Each number is 128 + 32 x the weight over its row's rms, rounded and kept within 0 to 255. Layers, rows and columns count from 0. The size above them is the row's rms in percent of the matrix's.

# layer 4 attention query, 128x128, rms 0.112, rows 0-8,64-71, columns 0-127
size [110 105  93 105 110 115  92 104  97 104 116 103  84  80  76 106  76]
[[ 77  94 109 136 180 140 123 113 181  77 131 138 160 108 154 164  98  97 130 123 154 143 107 100 160 113 117 136 145 121 154 127 183 153 126  63 122 147 141 207 114 112 149 177  86 141 123 138 108 123 134  64 143 134  54 131 132 127 116 118  76  96  51 123 123 158 158  97 126 106 154 113  72 143 121 101 104 112  70 120 102  89 130 156  54 110 138 174 111 153  69 164  99 142 171 153 119 116 142  96 167 172 207 144 148 138 178  66 184 132 113 113 128  74  96 111 139  95 136 107 127 148 169 137 103 165 110 185]
 [147 133  99 145  88 165 125 109  90 126 111  82 131 159 147 169 153  97 127 103  96 108 168 184 188 104  99 145 101 109 181 144 124  35  91 190 125 125  61  81 127 174 126 114 170  75 142  95 109 116 113  98 139 119 111 153 121  87 107 161 143 163 175 161 162 158  91 181 165 101 103 187 141  64 146 154 162 155 110 182 111 193  57 161 120 110 136  92 125 144 138  94 115 112 159 105 123 135 132 155 126 119  99 182  37 177 144 128 114 109 112 120 108 178 126 123 113 138 117 135 134 100 121 146  84 134 130 143]
 [156 117 168 152  92 114 149 130  95 163 179 104 110 152 162  97 139 135 132 119 133  97 143 167 115  84 114 162 109 149 118 131 155  62 134 151 140  97  97   0 109 120  80 112 142  99 109 136 138 109 159 147 107 122 175 109 134 139 137  98 147 136 209 160 136  79 118 167 191  86 123 145 202 103 146 167 158 137 148 150 144 141  89 131 131 131  71 105 155 102 182 103 207 125 157 107 116 148  85 172  65 140  78 100 127 106 107 167  91 110 138 146 125 163 143 112  86 130 121 163 140 102 114 104 101  95 105 118]
 [175 156 149 151 120 150 163 134  82 143 121  95 127 195 127 121 131 117 131  81 106 116 131 114 137  86 119 132 106 131 148 148 144  47 124 221 111  77 117  50 129 137  43 126 125  73 145 142 117 105 121 166 153 138 138 144 155 119 159 140 145 147 163 141 164 109  68 174 147 139 136 174 180 100 132 144 186 167 128 150 129 140 116 165  87  74  78 122 172 106 174 126 109 140 151  91 114 107 134 200  70 131  53 144  73 103 127 136  92 120 168 168 130 155 139  97 100 123 145 150 149 124  96  84 104 110 141  83]
 [116  73 132 129  98  97  98 167 136 106 137 152 144 120 167 140 103 127 142 151  95 158 111 147  96 146 124 121 166 136  85  91 154 185 177  54 155 176 161 142  91 118 147 122  95 173 109  90 151 160 169 138 157  97 125 124 125 135  86 109 107 112  95 113  95  91 151  69  82 115  79 155  79 149 118 194  69  73 151  84 115 131 174 114 163 206  85 158 162 108 112 143 104 133 142 203 160 107 113  94 153 144 183  71 168 108  85 107 121 132 119  88 169 115 116 115 163 125  92  98 134 157 132 144 204 132 137 137]
 [167 141 165 115 168 168 128  77  86 140  88 103 108 167 103 153  95 129 123 118 139 112 109 156 133 100 129 168  81 153 137 153 180 130 112 193  95  47 113 128 145 165 117  85  95  97 171 152  98 124  55 158 154 146 120 123 132 142 159  95 166 114 166 164 177 158 141 169 170 110  77 170 160 116 122 116 184 175 117 107 141 100 126 177 100  79 157 128 115 100 130  74 158  74 179  78 103  99 154 164 116 117  90 192  97 123 124 118  57  98 118 127 137 145 144 131 118 124 135 157  85 107  98  92  98 194 143 100]
 [ 82 109 149 122 122 150 177 103  92 151  88  95  87 108 115 179 146 133  75 169 164 121 185  98 134 126 160 181 118 168 147 141 137 127 105 138  17 103 139 130 123 116 114 163  84  89 134 142  76 127 124 117 150 128 147 188 137 148 121 122 140 135 117 136 123 162 105 129 164 164  94 140  89 105 141 161 122 164 160 104 130 126 131 153  55  86 207 118 132 130 147 119  93 121  97 120 118 119 138 163 149 157 130 133 126 153 145  68  88  85 131 181 111  73 167  86 158  93 115 157  41  76 147 108  85 136 195 173]
 [150  84 106 154 148 203 180  82  92 171 104  85 114  99 106  96 122 121 125 138 160  98 157 158 154  74 151 153 109 117 187 179 128  99 148 167  54  93 129 140 144 124 133 121 121 123 174 173  82  80 122 102 126 119 111 165 132 134 117 150 145 132 102 155 172 148  87 181 168 141 156 174 107 106 117 110 162 136 165 130 132 115 103 168  91  67 129  93 123 110 112 101 114 101 144  73 124 137 167 155 149 140  57 142 101 175 160  95 170  85  91 171 105 127 145 156 135  88  80 172 133 102 162  89  42 154 155 151]
 [104 138 130 130 144  63  99 182 137 122 164 157 154 101 131 135 128 174 143 133 118 172 133 145 145 188  84  87 136 103  85  87 114 183 136 134 187 133 135 105 102 119 135 120 151 140  99  87 148 136 145 174  96 150 199  95 130  92 172 127 117 109 147 101  95  23 155 118  65 126 126 159 175 162 156 113 123 114  79  91 188 135 140  60 157 166 122 155 120 157 122 107 173 109 127 147  86  83 149  64  78 106 110 114 151 104 110 141  86 144 169 106 121 143  78 108 101 127 163  92 144 151  79 186 158 113  99 103]
 [133 154 109 180 125 143 131 154 160 153 167 131 131  68 115 182 166 118 124 160 118  99 124  66 164  93 128 139 116 133 152 116 120  96 152 150 110 161  34 129 171 127 112 150  92  94 135 131 150 132 101 144  82 186 139 111 117 128 102 183 158 111 125 146  61 149 130 158 151 159  87  66 145 162 168 127 152 127 124 122  82 162  91 180 136 146 100 110 138 114 137 140 100 132 101  88 186 133  99 141  41 144 128 118  78 141  96 179 164  99 171 197 141 197 142 159  82  94 140 112 128 183 104 129 135 130  58 160]
 [153  99  90 148  95 162 118 130 101 142 126  68 103 122 138 115 145 157 147 161 143 107 148  98 196 134 163 150 133  97 167 139 121 138 165 124  85 149 143 130 114 110 139 117  74 116 175 122  74 138 142  99 112 117 142 139  50 136 119 184 111 163  30 145 113 137  92 162 182 113 100 113 170  66  88 186 133 106 109 180 136 137 109 168 171 135  75  76 135 162  79 100 136 131 177  90 132 111  85 140  93 138 120 164 109 158  85 121 144 106 106 117 138 171 194 124 177 147 104 186 129 103 186  88  95 135 171 149]
 [ 95 159 118 149  66 101  58 154 154 124 144 148 175 138 148 151 144 188 133 140 142 192 119 128 105 116 124 108 184 109  98  96 118 160 128 135 166 139 144 118 101 138 140 160 146 171 123 111 162 161 139 137 106 133 181 160 120 116 102 132  63 115  88 188  94 155 122 105  69 129 109  36 133 141 139 145  81 133 120 144 112 128 157 100 187 157 120 139 168 121 117 165 111 133 121 172 188 127 107  73 104 150 164  80  94 100  60 144 139 141 100  97 130 140 158  97  90 152 140  97 169 196  83 136 199  99 113  64]
 [153 133 107 158  63 153 123  94 147 170 127 109  79 158 185 107 131 136 148 143 186 139 127 103 188 115 119 100 135  76 133 115 150  97 169 194 115 110 121 119 162 113  92 148 148  52 129 110  87 125 142 121 116 108 178 107  78 131 134 173 106 154 135 150 124 213  88 170 136 131 105  57 174  90 136 195 114 158  89 151 126 140 146 197 135 113 106 130 157 200 136 112 140 144 172  82  89 163 115 103  75 144 114 123  61 148 102 186 151 157 177 161 147 128 180 143 140  93 136 116 129 139 116 127 115  91 144 140]
 [ 86 104 150 104 186 106 163  98 134 164 121 135 116 122 105 171 134 114  97 140 115  91  88 158 119 122 171  96 110 172 100 148 112 142 122  91 162 129 108 125  88 125 104 120 199 182 114 125 153 176 164 114 139  93  87 111 184 107 166 115 163 129 130 165 147  92 144  88 126 159 186 162 118 125 127  66 163 115 163 112 139 120 147  84 134  62 141 101  96  51  77 128 104 109 135 191 166 120 162 164 193 131 116 103 161 111 146  58 139 108 115  51 114  93  80 112  94 128 168 121  68  93  67 143 114 114 109 118]
 [151  83  90 160 100 153  87  88 111  85 109  90 117 117 156 128 121 148 150 133 131 109 149 130 111  96 172 189 156 153 125 164  77 125 153 108  79 147 176 128 151 132 141  86 101 117 160  76  84 117 119 125 102  86 149 208  78 131 151 123 111 150 154  66 153 137 159 157 142  46 153 106  55 175 106 130 101 142 151 200 153 135 148 164 147 129 129 138 116 188 128  82 177  71 137 105 114 113 132 103 118 111 158 174 151 150 112 101 151 129  76 135 109 138 154 144 198 148  78 141  95 155 125 131  68 126 194 138]
 [147 126  90 131 129 158 191 127  99 172  96  89  62 101  90 132  89 165  88 135 169 112 121 130 126 100 155 186 108 184 143 187 128  92 140 112  91  82 137 125 135 113  99 136  99  82 165 102  88  76  99 125 139  72 137 140 103 171 131 133 180 139 118 131 162 148 139 120 123 160 100 162 103 101 112 112 146 117 244 165 132 119 139 123 138  82 164  62 108  89 102 126 102  90 136 139 145 102 153 146 186 124 139 191 114 107 116  73 119  99  94 124  73  88 149 125 180 157 100 170 119 109 138 106  88 155 181 102]
 [154 105  72 126  58 180 133 161 115 151 107  87  99  92 128  91 144 129 100 140 133 121 198 148 116 137 133 125 140 133 128 193 122 138 137 168  61 119 124 120 127 128 107 114 106  41 105 158  80 128 131  91 152 134 114 152  78 125 129 157 129 124  75 120 128 168 194 157 141 102  90 127 151 148 125 124 118 188 174 151 106 104  91 117 156 100 158  83  82 196 158  97 155 134 132  94 112  99 117 167 152 163 168 142 122 125 109 116 106  78 133 140 142  84 135 119 163 169  83 211 134 108 194  94  58 129 186 142]]
# layer 4 attention key, 64x128, rms 0.106, rows 0-7, columns 0-127
size [ 99  88  89 121 124 113 120 117]
[[155  92 178 155 188 131 101 143 115 145  88 145 124 153  77 136 118 144 104  71 162 147  98 167 129 132 156 181 123 159  75 101 160 157  88 133 151  64 134 128 122 124 147  88 150 135  83 163 110 197 105 172 158  96  77 134 131  89 154  89 120 128 106  88 156 127 148 123 137 133 132 113 144 155  93 111 139 145 122  94 192  88 140  73 186 135  92 161 133 104 129 105 213 103 151 143 131 131 175 146 175  99  89 160 175 114 109 126  93 115  68  87 174 146  97  94 167 131 112 147 101  84  99 146 124 153 114  37]
 [167 124  61 163  99 160 180 147  94 135 155  72 112 128 139  85  85 122 153 154 127 119 133 128  85 165  91 153 112 104 146 185 164 104 177 162 132 135 126 178 134  79 141 133 148 100 106  61 135 105 129 122  98 108 165 157  94 178  88 121 117 136 120 165 160 108 120 140 122 123 204 173  73 112 109 141 144 128 145 144 152 136 121 122 140  95 153  88 172  78  82 135 104 142  88 160 135 158 107  97  93 106 160  68 119 133 146 119 105 174 174 185 165 149 155  68 103 215 115 163 157  95 146 137 157  53 153 138]
 [121 110  66  83  81 142  79 106 122 116 154  49 124 137 131 125 130  89 157 159 136 173 157 119 140 141 123  98  80 114 227 165 145 118 168  79  91 121 155 138 149 149 158 120  96 114 136 139  73 120 129  79 153 143 142 130  80 126  85 171 167 129 127 175 150 128 130 168 186 109 155 158 140 106 134 190 157 148  89 120 128 173 115 183 105 108 142  82 106 113  68  87 112  97 140 101 105 109  89  79 124 115 111 157 112 152 122 114 121 115 209 177 112 145 164 119 172 130  90 171 115 104 161  61 130 109 153 176]
 [110  69  97 175 137 161 132 165 123  74 142 102 102 158 112  76 111 132 131 138 137 153 186 160  83 176  98 151  83 113 137 154 144 162 109 109 120 113 181 177 104 127 186 130 130 151 140  98 115 112 107  72 120 117 167 149  50 127 106 146 121 148 129 136 156 143  98 155 165 105 170 196 101 113  81 143 154 126 149 114 172  90 100 106 171 126 114  67 111 126  76  86 104 113 143 110 117 132 110 129 201  68 165 113 150 107 189 121 100 138 154 167 124 164 165  72 192 112 103 152 162  86 178 118 140 112 184 160]
 [115 171 167 117 176 107 138 120 171 128 100 178 161 109 115 146 144 147 110  74 163 152  52 138 147 116 178 155 165 116  82  93  85 134 101 157 151 119 101  72 108 140  75 136 118 143 119 116 145 143 119 156 107 148  76  87 204 101 149  92 132 107 165 129 140 114 135  91 118 142  85  93 145 131 153  96  78 111 106 120 181 153 139 144 120 155 133 210 127 118 186  90 173 152 103 160 137  88 171 127 127 187  98 151 157 142 100 131 112 139 114  89  99  99  83 179  85 127 172  87  73 170  73 101 150 149  65 114]
 [116 139  92 149  51 165 134 159  96 161 175  99 121 137 149 121  97 113 174 154 144 189 143  82 119  79 109 151  94  97 123 140  77 103 147  97  92 145 110 128 138 116 118 142 141 166 146 124 136 116 163 100 143 172 165 118 111 158 143 183 150 186 150 169 143 128  37 179 142  93 107 120 117 108 112 173 179  88 176 137 146 166 118 106 114 108 117  71 101 169  95 133 123 138  62 138 167 161  76 158 106 152 159  71 122 122 173 125 150 153 104 116  83 194 134 146  96 168  95 104 160 153 179 105 127  61 162 141]
 [143 145 105 158  87 145 121 129  95 125 165 127 119 149 158 149 133  71 108 162 141 178 164 118 108 143  89 143 126 124 116 143 152 105 109  83 116 136 157 161 200 126 177 103 179 133 167 144  75  81 154 101 131 122 166 156  87 156  82 203  78 191 119 147 131 148 111 163 126 122 185 199  95  87 104 141 143 147 146  92 124  71  90 114 175 138 139  96 101 158  88 113  44 146 101 137 119 182  76 132 123  83 126 125  99 121 149 147  95 159 154 168 182 159 148 129 184 109  96 111 174  96 166 118 100  99 163 155]
 [134  89 127 184 116 187 142 123  64 167 161  88 102 178 141 130 102  65 126 165 113 147 176  77  75 166  92  91 101 117 132 149 125 118 140  84  94 121 140 163 191 166  98 124 120 160 164 131 104  84 146  98 160 115 146 138  69 150  76 161 103 169 108 136 135 127  73 128 140 121 127 153 112 104 101 135 179 185 180 121 115 140  97 114 141 154 113  20 108 116  80 131  83 105 115 106 115 184  97 142 138 103 140  97 113 102 148 108 101 148 150 149 155 133 177 112 141  86  94 113 164 116 195  96 125 125 183 152]]